config = dict(
    n_layer=9,
    d_model=96,
    n_head=3,
    n_kv_head=3,
    head_dim=32,
    d_mlp=256,
    vocab_size=2048,
    activation='swiglu',
    norm='rmsnorm',
    norm_place='pre',
    norm_eps=1e-05,
    positions='rope',
    rope_base=10000.0,
    rope_fraction=0.5,
    qk_norm=False,
    attn_scale=0.177,
    bias='none',
    tie_embeddings=False,
    parallel_block=False,
    init='trunc',
    init_std_qkv=0.0714,
    init_std_o=0.0,
    init_std_up=0.0714,
    init_std_down=0.0,
    optimizer='soap_variant',
    lr=0.00617,
    beta1=0.95,
    beta2=0.95,
    weight_decay=0.1,
    lr_head=0.0132,
    grad_clip=2.0,
    warmup_steps=200,
    schedule='wsd',
    decay_fraction=0.887,
    decay_shape='linear',
    final_lr_fraction=0.0,
    batch_tokens=[32768, 65536, 98304],
    seq_len=1024,
    doc_mask=False,
    train_tokens=147900000,
    steps=2485,
    dataset='wikipedia_en',
)
Each number is 128 + 24 x the weight over its row's rms, rounded and kept within 0 to 255. Layers, rows and columns count from 0. The size above them is the row's rms in percent of the matrix's.

# layer 5 MLP up, 256x96, rms 0.152, rows 93-116, columns 0-95
size [ 98  94 106  91 108 104 110  91  96 103 119 109  96  98 113  88  98  97 110 106 107 112  96 107]
[[107  98 131 124 106 142 126 109  71 160 131 122 112 132 151 118  44  94 120 106 129 157 109 119 139 108 119 112 117 131 132 146 132 176 117 122 145 123 134 104 108 124 104 129 118 120 163  99 126 115 165 147 125 102 141 128  95 122  73 116 176 114 106 123 144 148 117 156 119 123 140 129 116 166 196 172 137 114  84 138 126 140 168 115 164 123 143 109 120 113 161 103 147 105 125 105]
 [130 117  70 123 141 132 142 144 108 131 121 153 129 136 158 132 155 146 161 114 151 148 113 141  97 144 122 153 113 120 106 132 124  81 137 144 159  99 162 115 115 115 189 127 131  86 135 149 130 149 121 151  72 169 177 116 147 129 107  88 121 105 134 150 135 148 108  94 120 108 158  79 110 145 138 117 141 175 149 139 142 113 161 157 147 171 159 134 131 152  88 150 160 121 135 141]
 [130  94 127 153 128 123 129 112 138 130  96 131 105 168 150 113 152 119 127 171 126 142 156  98  74 141 150 167 126 108  66 150 174 108 126 132 125 124 114 122 100 148 110 115 151 122  67 124 131 144 187 154 124 120  83 141 153 135 101 111  79 127 118 141 135  92 127 127 151 134 150 124 145 159 133 154 151 124 125 118 124 154 113 148 164 122  96 137  96  94 143 147  93 134 129  81]
 [151 116 118 139 167 146 129 173  96 137 135 110 148 110 102  68 115 137 131 129 106 155 162 177  88 143 166 158 118 103 134 142 145 117 146 133 125 146  86 124 132 131  93 116 150 148  72 146 105 187 162 148 151 153 130 142  92 168 122 124  78 129 118 110  97 122 146 140 139 158  99 136 124 151 118 130 107 122 116 113 130 142 143 177 117 155  96 101 128 133 121 126 134  84 144 128]
 [138  90 120  83 134 146 144 108 151 118 176 151 126  76 100 146 152 126 127 136 115  98 144 148 174 118 143 165 108 134 153 144 135 104 108 130 123 122 163 128 166 134  95 135 115 146 113 138 117 125 179  96 138 153 189 118 193  92 125  95 110 126 117 113 129  82 135 128 141 115 127 156 140 104 152  92 116 179 127 109 126 152 132 114 117 142 129 142 152 108 127 157 108 146  98  98]
 [137 152 186 139 175 105 126 119 100 175 130  72 150 131 132 133 126 126 137 122 161 133 158 109 130 104 149 125 131 149 128 176 100 146 155 130 114 149 121 142 119 124 127 145  82  75 144 106  78  88 144 143  93 116 113  87 125 152 150 133  97 114 135 160 163 103 115 107 155 133 103 144 134 138 161 148 116 117  81 145 103 105 132 131 123 146  93 102 116 131 149 172 136 110 154 136]
 [ 88 157 145 139 117 149 104 114 123 163 131 145 120 167 125 159 120 116 108 147 123 125 143  60 133 120 118 150 163 140 178 134 164 156 145 126 117 138 125 136  83 163 128 121 148 130 101 130 146 108 144 146 121 103 144 196 121 108  90  97  97 135 130 111  99 133 138 144 141 140 129  99 160 160 163 135 136 159 135 147 103 152  96 105 131 152 146 160 112 117 171 163  96 161 160 120]
 [116 140 135 133 144 155 124 152  80 146  96 156  85 178 101 174 155 118 121 105 100  81  84 140  64 141 163  90 136 155 147 159 103 133 115 105 157 158 136 141  85 120 121 113 161 137 135 130 154 153 133 139  84 111 132 151 141 150 147 115  99  93 135 116  98 119 159 108 148 117 148  97 126 160 137 119 120 167 111 120 138 116 132 141 126 154 108 127 126 141 127 138 153 143 124 171]
 [163 109 158 104 110 138 161 120 125 128 111 111  90  98 159 138  94 136 157 123  80 156 116 144 126 111 136 132 103 152 129 121 119 133 120  87 123  91 122 137 171 159 135 139 128 149 108 174 111 139 113 119 124 159 123 112  70 162 131 117  81 102 114  75 155 150 131 105 143  96 165 132 142  95  75 136 119 153 134 140  82 130 157 136 117 117 150 110 112 113 119  91  96 111 156 144]
 [150 146 102 129 142  96 119 133 152 103 122  91 163 119 118 152 113 140 175 156 104  77 181 110 178  96 112  98 113 127 106 105 158 151 152 111 152 128 111 137 145 149 117 136 136  99  96 152 110 103 132 142 122 131 127 138 129  78 115 140 151 141 111 145 152 125 145 160 140 137 137 135 171 138  99 126 120 141 155  86 155 130 151 114  97 132 124 140 116 182  84 123 101 180 159 113]
 [ 94  98 114 150 151 168 138 201 161 125  98 146 125 132  91  94 106  97 119 148 127 104 160 133 132 148 164 125 107 130 131  91 145  96 142  95 123  75 153 151  96 120 146 123 156 158 119 120 119 111 110 125 151 154  91 105 113 118 128 150 147  68 109 114 141 143 136  86  83 136 145 150 123 108 153 116 120 144 137 136 120 107 128 111 117  98  82 138  85 117 148 116 116 117 120 114]
 [147 100 115 127 150 143 122 102 109 153 110 108 161 105 147 121 173 167 119 111  88 119 126 181 129 136 166 126 144 128 103 158 147 149 129 113 118  81 116 126 168 107 103 156 127 126 153 146 145 132 108 151 102 133 122 139 126 130 149  85 143  96 129 123 109  80 131 120 142 102 135 132  91 113 120  86 138 120  97 154 127 124  84 185  98 120 141 172 178 114  86 150 136 102 139 152]
 [ 89 103 148 169 122 113 134 136 130 139 170  97 115 124 103 137 160 120 109 165 129 166 151 121  93 114 148 137  97  91 113  85 108 124 148  77 122 107 122  87 133 120 116 119 116 107 132 100 131 127 113 149  87 115 167 151 140 117  83 107 136 101  96 108 130 106 145  75 130  96 162 171 118 114 159 122 151  98 158 128 132 103 132 161 127 118  86 137 112 117 123 131  98 163  91 118]
 [158 131 148 104  83 114  96 139 124 129 124 118 166 109  81 117 149 102 108 101 136 150 138  94 124 117 161 150 173 148 110 107 135 118 126  98 136 125 154 161 157 121 113 141 151 150 155 123 120 119 168 105 152 103  93 130 131 143 120 124 143 115  82 142 133 191 152 134 146 161  98 139 137 132 102 163 133 104  93 139 120 113  91 135 139 130 126 132  67 144 167 120 113 130 112 192]
 [108 101 157 167 116 107 146 104 140 170 120  99 107 141 143 109  96 156  81 113 142 150 104 140 105 104 104 136 132 130 164 128  98 137 133 137 169  91 136 123 131 104 107 115 143 112 114 190 118 105 133 117 125 143 171 131 161 162 147 146 117 103 112  87 102 158 178 139 131 114 159 106 134 111 140 115 139  93 149  95 104 134 125 157 159 100 166 124 104 101 130 164  93 101 140 108]
 [117 140 130  79 139 130 117 113 117 149 104 138 138 135 127 127 129 133 151 164 137 107 109 138 155 123 170 119 164 101  74 108 150 154 130 134  78 116 116 158 136 167 135 110 117 131 114  98 122 143 144 118 144 121 113 108 151 174 115  96  89  85 118 158 107 113 176 154 148 129 118 183 117 119 188 145 134  73 100 141 118 143 114 105 141 142 144 147 104 163 100 127  91 110 151 116]
 [142 106 107 102 137 176 169 150 153 166  93 114 138 130 101 103 172 124 139 135 113 147 130 146  86 156 104  93 140 125 107  68  87 129 148  97 159 132 110 121  90 135 136 178 122  66 120 123 118 150 143 112 120 155 106 111 100 120 125 112 128 152 150 149 131 174 153 119 128 126 146 146 165 106 150 116 143 139 113 152 118 170 110  99 129 117 132 109 109 115 104  96 119 165 138 105]
 [ 85 156 116 115  98 135 118 139 141 128 155  84 114 116 122 131 144 139 116 143 141 136 151 109 135 172 152 156 128 116 135 148 112 154 179 166 147 101  86  84 180  94 121  92 162 139 153  92 153 177 108 134 117 147 109 112 103 150 121 180 184 164  88 126 120 141 158 168 139 131 132 147 107 134 121 106 123  99 163 117 157 112 128 113 117 130 126 113 152 132 107 113 138 135 124 118]
 [129 112 139  91 145 130 152 137 143 144 158 114 150 154 139 101 120 115 123 137 117 131  96 169 120 166 108 111 159 144 114  90 111 145 110 123 103  62 138 150 129 102 150 178  78 125 136 126 156 153 125 117 151 123 137 123 124 107  98 130 113 140 169 105  77 114 118 125 152 127 160 151 106 141 137 163 121 101 165 156 141 110 152  93  81 147  92 136 170 143  82 126 141 135 167 128]
 [137 134 149 175 129 113 131 104 119 161 119 140 147 106 138 127  90 144 139 124 123 167 170 156 133  87 136 170 170 116  80  82  72 134 142 112 116 147 145 102 145 134  98 111 107  99  86 154 156 140 109 141 130 147 121 104 116 116 133 114 168 158 157 134  85 132 141 138 159 139 142  96 103  79 138 151 171 108 158 144 133 101 151 133 158 121 123 105 138 141 117  92 130 148 105 136]
 [148 143 182 134 128  81 167 144 110 133 119 150 130  99  78 108 168 122 120 134 129 121 130 120 142 132 171 134 117 127 138 121 173 121 115 160 105 139 131 114  95 119 117 166 126 161 139 107 129 131 167 145 144 163 191  69 118 106 156  92 132 141 171 131  79 162 161 149 137 147 130 156 131 139 140 163 121 129 139  97 110 137 150 135  95 153 129 156 106  99 121 146 138 138 138 106]
 [125 144  78 104 111 134 154 152 195  92 108 133 150 104 116 109 144 136 124 115 118 136 139 116 144 150 147 145  95  99  97 119 117 110 132 136 121 101 174 130 131 109 115 100 131 114 105 107 134 156  89 125 143 146 140 137 132  87  81 104 107 130 156 122 144  96 148 126 145 123 102 117 134 169 166 121  93 131  87 203 109 149 123 116 102 164 140 119 136 165 151 121  85 103 109 132]
 [126 117 175 127 102 106  65 174  89 118 144 137 104 161 151 136 147 113 138 114 109 113 124 110 111 146 124 113 107 192 131 129 133 149 165 114 118  93 109 162 135  90 146 142 151 101 113 121 163 138 209 144 147 164 118 117 105 150 104 119 128 147 142 125 171 137 158 124 188 114 137  97 119 139 127 105 102 105 102 110 121 142 137 133 120 142 150 147 128 127 137 132 119 130 167 124]
 [149 135  74 139 138  94 102 136 110 133 145 117 112 126 158 127  96 165 161 141 121 106 119 156  75 106 131 115 133 102 156 137 140 160 102 150 135 153 149  88 123 125  98 106 125 129  94 133  81 132 122 123  95 101 172 142  79 133 141 141 117 110 115 133 142 174 142  95 122 125 135 125 140 107  97  98 135 147 164  67 166 111 149  86  93 127 142 114 145 112 106 142 152 122 106 100]]
# layer 5 MLP down (transposed), 256x96, rms 0.148, rows 93-116, columns 0-95
size [101  93  92  94 105 101 109  93  99  93 113  98  86  98 119  96  99 102 108 103 110 108 103 108]
[[109 123 143  89 182 103 157 100 128 136 104 116 142 169 143 133 129 160 150 136 141 111 163 162 146  87 140 130 146  91 124  99 107 124 109  85 122 116  88 104 136 141 135 105 175 120 135 131 102 165 153 106 173 139 154 107 123 156  94 116 108 132 131 164 160 115 118 141  93 109 120 119 133 118 126 149 129 130 158 128 102 110 121 185 154  59 114 155 125 163 136  99 119 114 128 129]
 [116  88 141 160 145 101 111  88 123 141 184 100 125 122 128 105 120 133 135  95 101 165 128 154 174 114 109 114 108 106 174 123 115 160  96 127  86 112 130 141 121 184 138 160 123 108 111 107 122 124 121 106 153 150 164 122 107 165 146 110 128  82 125 103 122 114 134 124  92 135  84 118 114 103 144 130  90 150 145 128 120 127 103 148  70 115 128 130 139 116 100 131  79 166 135 120]
 [134 161 106 117 114 133 151 130 135 107 176  81 147 128 125 173  93 131 125 110 130  89 116 161 164 135 117 111  82 125 163 117 111 108 128 153  92  94 146 110 136 148 148 170  97 174 122 121 128  92  93  84  91 128 141 124 125 114 147 115 143 143 145 134 117 109 125 130 117 124 104 124 147 122  83 127  51 144 123 120 112  80 138 133 154 122 124 159 128 116 111 112 114 178 131 153]
 [121 165 109 108 155 120 119 111 139 184 120 150 122 139 156 131 111 134 128 109 129 121 129 136 168 129 152 131 116 136 159 170  76 132 131 101 111 156 135 125 137 119 128 145 127  88 127 148 119  90  84 137  81 125 152  84 155 107 132 156 106 101 156 149 142 121 149 110 115 107 170 128 136 100 115 127 141  99 161 168 129 124 104  93 123 111 114 129 201 156 174 157 116 164 111 141]
 [149 118 137 144 116 113 140 176 111 131  93  62 163 145 142 121 115 143 143 110  99 101 121 107 135 133 118 103 146 137 119 108  74  77 164 123 100 133  95 158 143 151 129  96 101 117 136 119 112 140  97 157 110 151 118 148 159 118 160 101 118 125 147 108 139 140 128 135 146  84 131 119 119 131 107 142 108 117 149 169 170  90 130 121 152  84 110 156  94 147 194 110 149 131 139 120]
 [128 171 137 155 118 133 130 142  50 137 111 121 139 147  92 145 125 153 122 117 126 124 120 127 146 106 161 164 146 134 142 101 132 106 119 147 145 100 145 132 129 113  60 105  96 139 127 179 140 153  89 132 101  85  98 134 144 109 129 111 133 124 137 147 136 121 153 143  91 118 133 132 115 108 144 128  76 126 100 107 122 145  86  90 136 137 131 120 159  78  95 158 116 120  88 167]
 [150 146 134 161 123 100 127 141 123 146 148 123 110  89 135 115 141 135 113 139 162 100 127  98 102 130 159 108 127 114  88 127 104 110 145 149 140 139  65 146 118 149 126 112 155 131 119 191 137 135 139 166 147 120 146 139 129 108 131 117 162 111  94 124 143 152 166 136 112 101 147  90  65 132 146 148 145 128 134 139 171 111 156 164  99 153 148  90 142 133  93 141 114  65 164 131]
 [119  90 130 118 150 103 117 145 163 140 134 116 149 100 148  96 144 145 132 125  80 149 140 116 175  89 111 140  92 103 106  80  84 153 116 129 113 148  90 179 119 147 137 118  89 111  79 146 145 107 125  97  98 147 134  93 124 156 112 132 177 150  78 139 146 128 111 115  85 118 139 141  90  92 141 125 151 155 115 136 130 141 137 114  91 123 128 152 152 120 125 163 133 121 127 112]
 [ 99 145  93 130 134  83 110 118  87 118  96  88 130 144  84 119 130 159 152 125 129 168 127 159 144 127 129  94 105 144 128 150 101 103 140 113  62 146 112 119  94 157 150 176 115 159 138 132 174 113 188 117 144  89 152 126 140 124 127 107 149 119 161 142 129 138 176 135 153 140  75 121 146 128 126 135 134 108 120 113 119 163 108 157 134 149 110 124 139 146 154 129 100 132 102 136]
 [137 107 154 107 118 134 118 164 124 183  77 116  89 134 143 154 127 135 135 131 102 120  88 147 101 171 159 162 140 133 165 107 119  63 137 130 166 122 130 117 135  89 110 161 102  98 107  80 138 103 129 139 154 155  98 134 157 123 134 110 121 142 132  86 106 137 114 156 151  93 122 139 118 144 150 128 173  99 109 138 112 167 115  96 119 102 127 124 108 158  98 156 137 123 136 133]
 [150 105 134 142  89 155 129 155 149 122 102 178 103 120 119 107 146 126  91 149 142  76 121 123 154  68  94 169 127 134 135 134 140 111 124 139 140 120 118 164 149 129 162 153 140 141 122  93 156 172 124  89 134 124 140 114 166 137 124 138  80  86 162 141 161 140  91 129 125 126 124 161 139 159 153 128  78 131 123 141 138 139 140 128 101 114  99 191 114 120 115 156 123 156 137 114]
 [109 107 136 146 104 150 169 131 121 162 145 170 103  99  97 116 115 121 136 157 130 143 112  82  86 118 192  99 113 108 133 162  87 142 108  99 149 151 102 134 123 163 134  98 105  75 168 123 131  76 126 104 128 142 137 115  83 115 157 171 142 127 102 146 150 148 137 117  98 151 153 148 129 120 133  87 111 144 138 114 123 127 158 104 123 155 126 114  90 127 117 138 116 160 122 142]
 [107 124 149 122 117 126 155 143 148 102 113 152 105 107 163 168 174  78  78 132 113 143 110 141  80 127 113 137 119 103 130  99 109 149 146 129 115 143 109  86 112 148 130 177 115 161  93 157 156 165 142 113 121 143 102  92 107 127 152 131 103 152 175 104 150 110 137 152 162 136 130 118 152 133 149 138 144 133 128 151 163 152 115 120 126 131 146 163 128 101 165 148  86 169 163 134]
 [127 164 130 133  85 159 139 132 148 117 159 156 143 121 146 107 119 125 105 140 130 130 160 149 111 163  68 141 120 124 111 161 162 150 144 166 129 145 133  83  92 114 160 112 124 163 164 116 132 112 127 120 197 121 131 112 130 129 124 165 133 106 124 128 167 114  92 163 167 155 102 106 144 153 134 101 146  97  91 114 167 154  96 115 139 121  99 133 131 126 122 102  97 153 163 111]
 [130 100 123 123 127 173 129 121 126 137  89 152 132 146 179 112 130 120 131 107  91 137 123 133 117 121 128 108  94 113 147  84  88 135 141 120 189  94 148 148 121 155 142 175 135 135 126 135 113 112 130 113 103 136 141 140 176 147 107 139 126 100 111  79 164 126 123 151 130 110 146 147 212  91 129 151 129 142 152 104 121 150 136 128 197 137 141 146 118 140 104 159 149 129 145 118]
 [ 82 133 136 167 119 131 130 136 136 115 169 117 143 120 135 133 140 138 114  70 104 111 204 140 119 132 151 135 102 144 160 153 123 106 170 143 166 140 141 114 125 115 105 120 137  98 137 157 101 127 134  97 120 165 113 167 131 113  85 125 180 106 161 121 144  83  67 110 102 129 141 129 155 139 103 116 119 147 157 128 153 136 146 136 144 122  97 137 154 113 137 124 148 105 114  83]
 [126 174 193 125 164 100 136 124 107 129 130 110 147 173 116 159 142 138  96 168 160 126  89 118 177 107 134 159 150 136 146 153 132 111 152 106  99 125 141 142  96 106 147 143 141 118 106 148 138 129 100 175 117  84  94 152  91 105 129 127 135  94  75 106 136 112 112 141 126 138 150 112 140 133  87 150 114 110  98 139 118 140  91 145  93 151 105 146 115 158 125 113 117 108 151 143]
 [170 150 146 147 118 143 116 109 116 127 122 117 146 118 137 127 131  73 123 125 204 146 129  71 135 134 119 107 159 145 120 179 103 100 108  93 133 148 148 126 116 124 140 124 150 137 108 145  89  89 135 122 122 153 129 104  63 135 107 105 123 143 123 172 119 124 101 161 107 153 142 146 128 123  73 152 134 159 120  76 133 120 154 112 136 110 141 104 126 115 105 139 107 163 154 148]
 [126 122  98  99  92 109 100 137  85 175 110  94 120 123 113  97 131 135 164 133 127 142  71 163 137 107 133 119 113 123 142  97  79 146 162 149 136 135 126 184  95 114 171 139 138  92 109 152 128 115 128 122 122 151 133  97 114 155 113 125 129  79 108 135 139 143 150 124 150  97 149 109 120 110  82 101 138 159 149 132 145 142 119 157 150 147 120 165 152 132 137 108  89  94 170 121]
 [124 141  92 118 150 110 110 144 124 133 134 110 110 155 141 144 183 169 128 115  92  80 135 120 153  99 132 103 145 116 113  90 148 123 166 161  88 152 160 175 116 135 126 109  80 125 169 132 113 178  94 139 109 140 142 106 145 101 104 111 100 135 154 124 150 130 122 165 110 102 140 131 147 124 129  83 134 164 123 109 123 112 117 117 145 151 144 131 118 127 150 170 152 133 190 152]
 [127 144 110  77 134 131 111 148 112 145 113 119 123 183 129 126 121 110 114 120  94 124  84 117 126 129  73 127 170 150 174  78 168 111 144  96 119 112 161  72 112 128 137 115 113 138 152 107 116 126 145 172 138 106 132  80 128 129 124 132 144 123 146 141 111 140 132 169 120  80 117 145 140 153 103 109 141 131 115  83 122 135  98 115 104 108  84 139 119  74 108 128 149 139 118 157]
 [122 118 138 152 138 126 130 161 125 139 149  65 126 118 135 104 147 129 170 155 109  70 137 109 127  96 201  94 158 125 119 129 135 112 121 121 152 135 152 119 122 130  90 123 105 136 155 106 129  99  56 144 121 173 163 115 107 146 112 120 117 108 105 135 121 144 133 119 148 164  87 110 161 133 143 140 122 140 102  98 152 151 191 141 139 160 118 149 126 140 108 129 120 116 147 141]
 [130 166 121 119 132 122 160 154 144  97 145 171 157 113 112 162 140 109 127  97 113 152 108 137 127 139  89 132 141 138 162 158  95 145  92  88 108 144 167 169 168 141 116 138 157 133 121  98 157  75 135 160 153  78 137  91 149 105 111 179 103 114 100 127  92 143 105 128 141 176 128 102 124 117 123 147 129 103 129 151 147 150 134 144 123 122 167 100 144 103 134 128 122 109 119  95]
 [ 80 128 103  84 118 105 105 118 109 122 121 117 104 178 139 138 143  76 123 144 161 123  98 135 141 152 149 147 173  94 163 141 133  96 108 155 113  97 147 109 101 144 145 108 146 126 106 115 106 157 148 151 152 100 144 129 135  91 104 103  89 134  99 106 153 111  92 162 142  96 157 104 120  95 137 123 125 136 140  98 103 138 127 121  84 136 164 120 135  98 150 103 118 180 133 148]]
# layer 5 MLP gate, 256x96, rms 0.149, rows 94-117, columns 0-95
size [ 97  95  94 106 108 105  91 100 108 108 109  99 100 109  86  88  94  95 112  97 113 100 108 107]
[[119 139 147 160 128 140 135 116 120 121  96 101 132 104  97 139 130 129 139 131 150 138 104 159 142 161  87 124 114 138 113 130  89  99 127 104 138 153 134 146  79 115 153 141 123  98 132 167 126 149 114 185 142 105 126 122 154 148 148 146 120  90 152 155  78 171 130 142  66 145 129 141 121  82 131 152  95 158  82 123 138 163 173 101 123  88 137 132 132 117 105 125 131 152 142 170]
 [139  99 113  99 117 137 119 123 186 166 106 104 125 117 150 179  92 149 131  89 151 126 129 143 132 145 117 122 139  97 160  96  73 128 143 151 139 107 142 111 133  99 131 166 148 158 118 145 150 140 113 140 163  98 115 155 157  90 154 149 174 146  88 124 139 163 133 166 149 138 128 151 140 126  81 127  78 114 135 133 122 121 132 115 152 123 143 130 130 108 124  97 112 117 186 150]
 [158 122 129 122 125 104  95 118  99 141 114  99 179 146 117 121  94 108 146 110 160 141  94 121 126 167 151 146 146 128 127 144 131 137 153  80 136  93 111  65 140 153  83 112 131 130  85 159 124 141 122 122 152 109  96 140 177  81 113 112 119 142 123 134 158 106 113 155 142 135 106 179 105 118 115 146 156 113 101 100 101 145 136 165 160 108 127 169 118 137 167 135 109 102 122 124]
 [115 149 161 104 107 111  94 139 148 136 120 127  96 166 152 155 120 138 123 102 120 119 113 128 117 112 120 118 107 153 128 147 118 130 141 155 113 137 176 202  97 129 136 121 117 136 190  89 113  95  97 119 153 131 104 125  95 113 174 108 136 161 141 121 154 141 104 119 104  85 162 114 156 107 105 145  84 143 155 160 175 163 137 120 112 141 124 139 164 126 149 102 138 100 137 147]
 [112 108 133 158 125 157 111 102 155 124 128 136 141 166 146 183  96 127 150 137  63 143 136 130 105  85 108 149 114 133 178 140 147 148 161 110 116  97 107 115 144 119 114 106 113  95 127 130 149 143 124 148 155 117 121 121 114 177 122 162  96 150 137 193 159  81 101  79 107 100 125 129 153 129 162  94 134  99 107 135 137 127 127 130 135 134 136 146  84 129 118 163 109 141 132 127]
 [177 124 171 136 131 180  81 117 127 144 157 139 109 161  99 136 117 172 138 141  89 157 123 150 156 160 131 138  85 150 129  98 141 140 139 150 127 113 160 145 121 122 120 142 128 118 102  90 126  74 139 129 129 123  94  84 118 114 132 138 126 145 177 141 166 107 106 108 141 147 130 136 197 118 159  98 109 120 140 116 167 132 106 121 144 119 102 132  96 130 132 138 170 149 110 135]
 [156 156 150 147 102 143 129 135 106  97 148 132 139  93 111 161 104 117 110 134 165 109  82 113 110 136 117 132 145 119 143  87 105 107 133 100 126  94 161  81  67 112 139 167 162 110 151 150 151 157 140 148 120 122 108 136  96 117 121 103 133 138 134 102 103 149 112 131 141  88 136  94 145 124 113 106 131 168 141 143 142  92 120 123 120 169 156 149  77 121 155 151 133 174 155 164]
 [173 117 117 167 155 162 133 180  82 143  84  82 121 191 144 142  96 144 126 111 118 132 103 157 122  98 125 118 118 128 126 106 132 148  87 166 130 133 123 122 121 122 101 135 150 114 103 136 122 111 167 110 120 130 141 101 141  81 163 115  93  87 131 132 137 131 155 135 167 119 140  98 130 115 135 175 113 126 136 136 112 131 173  99 127 112 117 132 119 147 102 110 123  65 140 109]
 [143 121 142 152 129 100 104 115 108 127  84 136 151 167 157 104 112 144 119 161 115  76 160 135 103 128 103 131 130 130 164 132 122 133 131 153 123 179 138 155 153 107 129 148 155 140 126 137 151 136 111 123 126 184 130 149 123 159 165 102 121 110  93 186 108 110 176 123 123 106 141 122  75 125 138 109 138 171 139 119 136 114  90 123 123 169 133 147 183  88 146 135 107 129  95 127]
 [ 88 128 158 134 110 109 144  82 126  98 129  95 117 142 135 155 143 149 159 138  86 131 127 149  99 120 144 145 105 144 136 157 165  92 170  99 139 102 165 135 124 184 154 141 119 154 126  87 128 148 138 151 109 139 104  98 120 126 109 145 114 108 157 169 123 159 141 122  86 161 128 111 172 138  91  86 111 127 101 146 125  86 127 112 131 108 110 124 137 128 183 116 121  90 108 126]
 [111 158  82 113 182 118 103 139 172 133 181  87 171 116 178 122  78  92 114 138 122 129 123 117 109 115 114 169 103  99 124 116 143 120 150 166  95 105 122 139 136  66 110 122 131 130 137 150 111 108 114 127 108 102 147 125 103 115 109 149 119 126 169  90 147 105 122 116 137 129 153 108 149 104 102 118 180 127 133 137 112 148 124 138 130 120 164 123 128 134 128 147  88 105 147 159]
 [146 106 137 137 141 127 121 130 138 117 105 102 121 161 114 152 146 108 124 150 118  94  94 147 143 125 105 111 111 172 139 122 122 135  75  78  52 113 123 155 138 141 130 153 156 105 154 101 132 111 124 105 128 107 130 146 120 139 118 131 140 125  88 170 128 103 141 112  86  92 117 124 130 108 119 131 129 157 172 145 136 102 154 143 145  84 135  84 104  99 153 126 136 155  54 118]
 [129 152 161 131 125 120 124 124 132 113  70 114  88 116  88 145 124 145  99 118 123 128 110  96 172 109 136 128 154 138  84 141 148 105 101 104 148  81 108 124 137 149 121 111 137 130 146 131 161 152 132 116 112 107  89 128 173  90 160  86 149 157 106 110 161 184 153  93 104 152  98  96 131  91 108 141 121 140 159 106 120  93 160 155 131 124 125 123 102 135 119 159 124  91 110 128]
 [166 107  98 127 169 119 118 149 110  99 120  87 111 134 132 118 132 151 112 122 104 135 133 158 128 125  89 121 168 134 172 138 157  74 105 124 105 163  78 128 127 150  78 109 166 140 119 112 143 125 152 127 121 138 117 134 123 124 136 135 109 140 130 106 127 104 104 106 128 167 102 113  70 148 138 153 120 103 145 142 168 153 137 140  86  93 165 147 147  92 108 155 112 118  72 121]
 [139 119 101 143 137 114 113 120 124 123 127 144  98 114 151 120 143 106 139 185  85 112  78 130 146 176 136 104 163  98 142 124 156 136 175 164 106 116 105 122 159  89 139 128  90  88 122 125 161  95 123 162 107 110 131 124 125 117 153 119 162 163 102 141 170 161 125 138 115 176 156 158 132 149 120 142 134 112 132 126  98 147  98 145 128 143 171 125 142 133 168 147 128 126 104 178]
 [151 153 125 151  95 120 139 123 145 136 114 128 126  66 163 138 127 109 107 135 114 114 124 128  96 171 157 107 133 123 121 144 118 168 103 188 119 141 112 138 138 140  86 157 118 134 132 101 160 129 145 145 124 157 103 107 107 162 108 130 156 142 108 146 153  94 138  82 142 126 153 160  92 145 104  95 109 153 190 132 151  94 170 125 123 120 129 182 137  96 142 146 142 135 111 151]
 [140 169 146 135 138 128 116 131 124 159  99  99 105 114 119 157 125 123 166 140 166 137 152 109 144 105 104 113 176  84 142 126 130 121 136 124 106 122 150 160 178 138  90 112 136 155 159 128 157 145 109 144 144 186 106 116  71 102 149 169 160 162 142 139 133 144 175  95 119 132 182 140 134 138  90 132 118 142 135 120 152 106 125 126 122 128 114 125 122 102 107 111  93  90 118  93]
 [163 169  75 156 141 121 153 108 124 119 174 114  98 145 164 123  87 169 130 125 123 113 129 128 172 138 132 108 117 130 125 141 107 126 137 134 157 145 115 157  99 134 122 118 166 122 115 159 134 100 141 175 160  96 111 126 140 117 112 141 113  96 143 177 162 129 108 186  88 105 127 124 128 122  67  87 105 110 140 103 119 109 146 133 140 132 133 133 125 119 125  87 114 174 135 109]
 [123 136 100 147 118 175 117 108 131 133  95  98 117 110 153 126 118 109  87 143 137 112 146 151  94 112 149 146 135 194 151 147 109 132 121 123 135 105 104 112 137 112 138 135 145 136 105 128 132  76 142 145 149 107  97 115  80 113 177 137 143 115 142 110 132 114 159 105 177 137  88 131 157 103 127 172 114 119 124 155 112 165 132 128 120 137 109 105 175 173 134 114  88  91  87 158]
 [120 137 129 145 142 164 110 151 118 123 133 145 152 133 104 114  74 133 160 107 152 163 158 112 113 155 113 148 145 155  98 100 134 130  77 151 176 111 116 143 118 146 130 158 136 104 142  89  62 140 136 125 129 141 109 180 139 148 153 133 108 142 137 120 105 164 134 149 125 107 120 103 151 101 130 127 139 116 146 163 128 104 130 173 123  99 105 132 106 110 131 140  82 189 176 127]
 [144 158 179 109  75 130 135 117 132 147 105  55 139 153 156 133 140 147 111 151 151 113 127 134 121  84 162 148  89 104 130 130  82 160 141 134 124 142 178 150 110 146 129 113 115 175  96 154 113 123 129 133 119 116 111 138 135 146 121 109 106 144 121 124 134 124 133 102 126 120 105 170 149 124 124 139 151 139 134 102 150  86 132 121 115 116  79 187 107 119  90 122 144 110  83 104]
 [100 157 101 117 123 117 148 157 175  88 115 136 147 100  98 138  96 149 138  91 125 143 168 121 131 134 115 130 103 105 149 116 144 127 105 106 107 120 110 133 125 133 118 123 155 135 106 102 121  92 108 110 128  93 143 102 133 117 139 179 105 132 133  91 134  59 159  97 152 142 128 134 110  98 136 143 117 129 127 144 114 156 150  99 155 148 201 160 125  93 160 130 132  97 182 128]
 [ 83 137 125 130 106 113 142 133 115 134 130 128  98 169 140 133 153 103 139 122  98 170 134 136 138 132 129 146 129 166 148 128 171  96 116 185 132  67 151 124 136 185 114 132 132 133 117  77 134 151 135 134 144 134  81 114 149 131  94 111 145 183 118 125 128 119 143 127 117 129 129 113 130 100 103 125 103 124 145 151 158 118 168 128 115 111  91  98 162 141 134 115  54 118 133  92]
 [ 98 111 112 115 122 116 143  93 113  92 142  91  94 153 119 165 133 126 162 131 122 133  93 168 156 126  71 129 127  76 136 148 128 143 117 129 154 112 133 136 129  99 134 125 119 105 162 127 136 123 129  69 139 150 136 125 141  96 149  94 157 135 149 158 147 141 141 144 148  92 140  84  90 157 122 112 143 107 157 144 158 127 126 136 129 103 114  90 118  70 126 120 119 112  88  68]]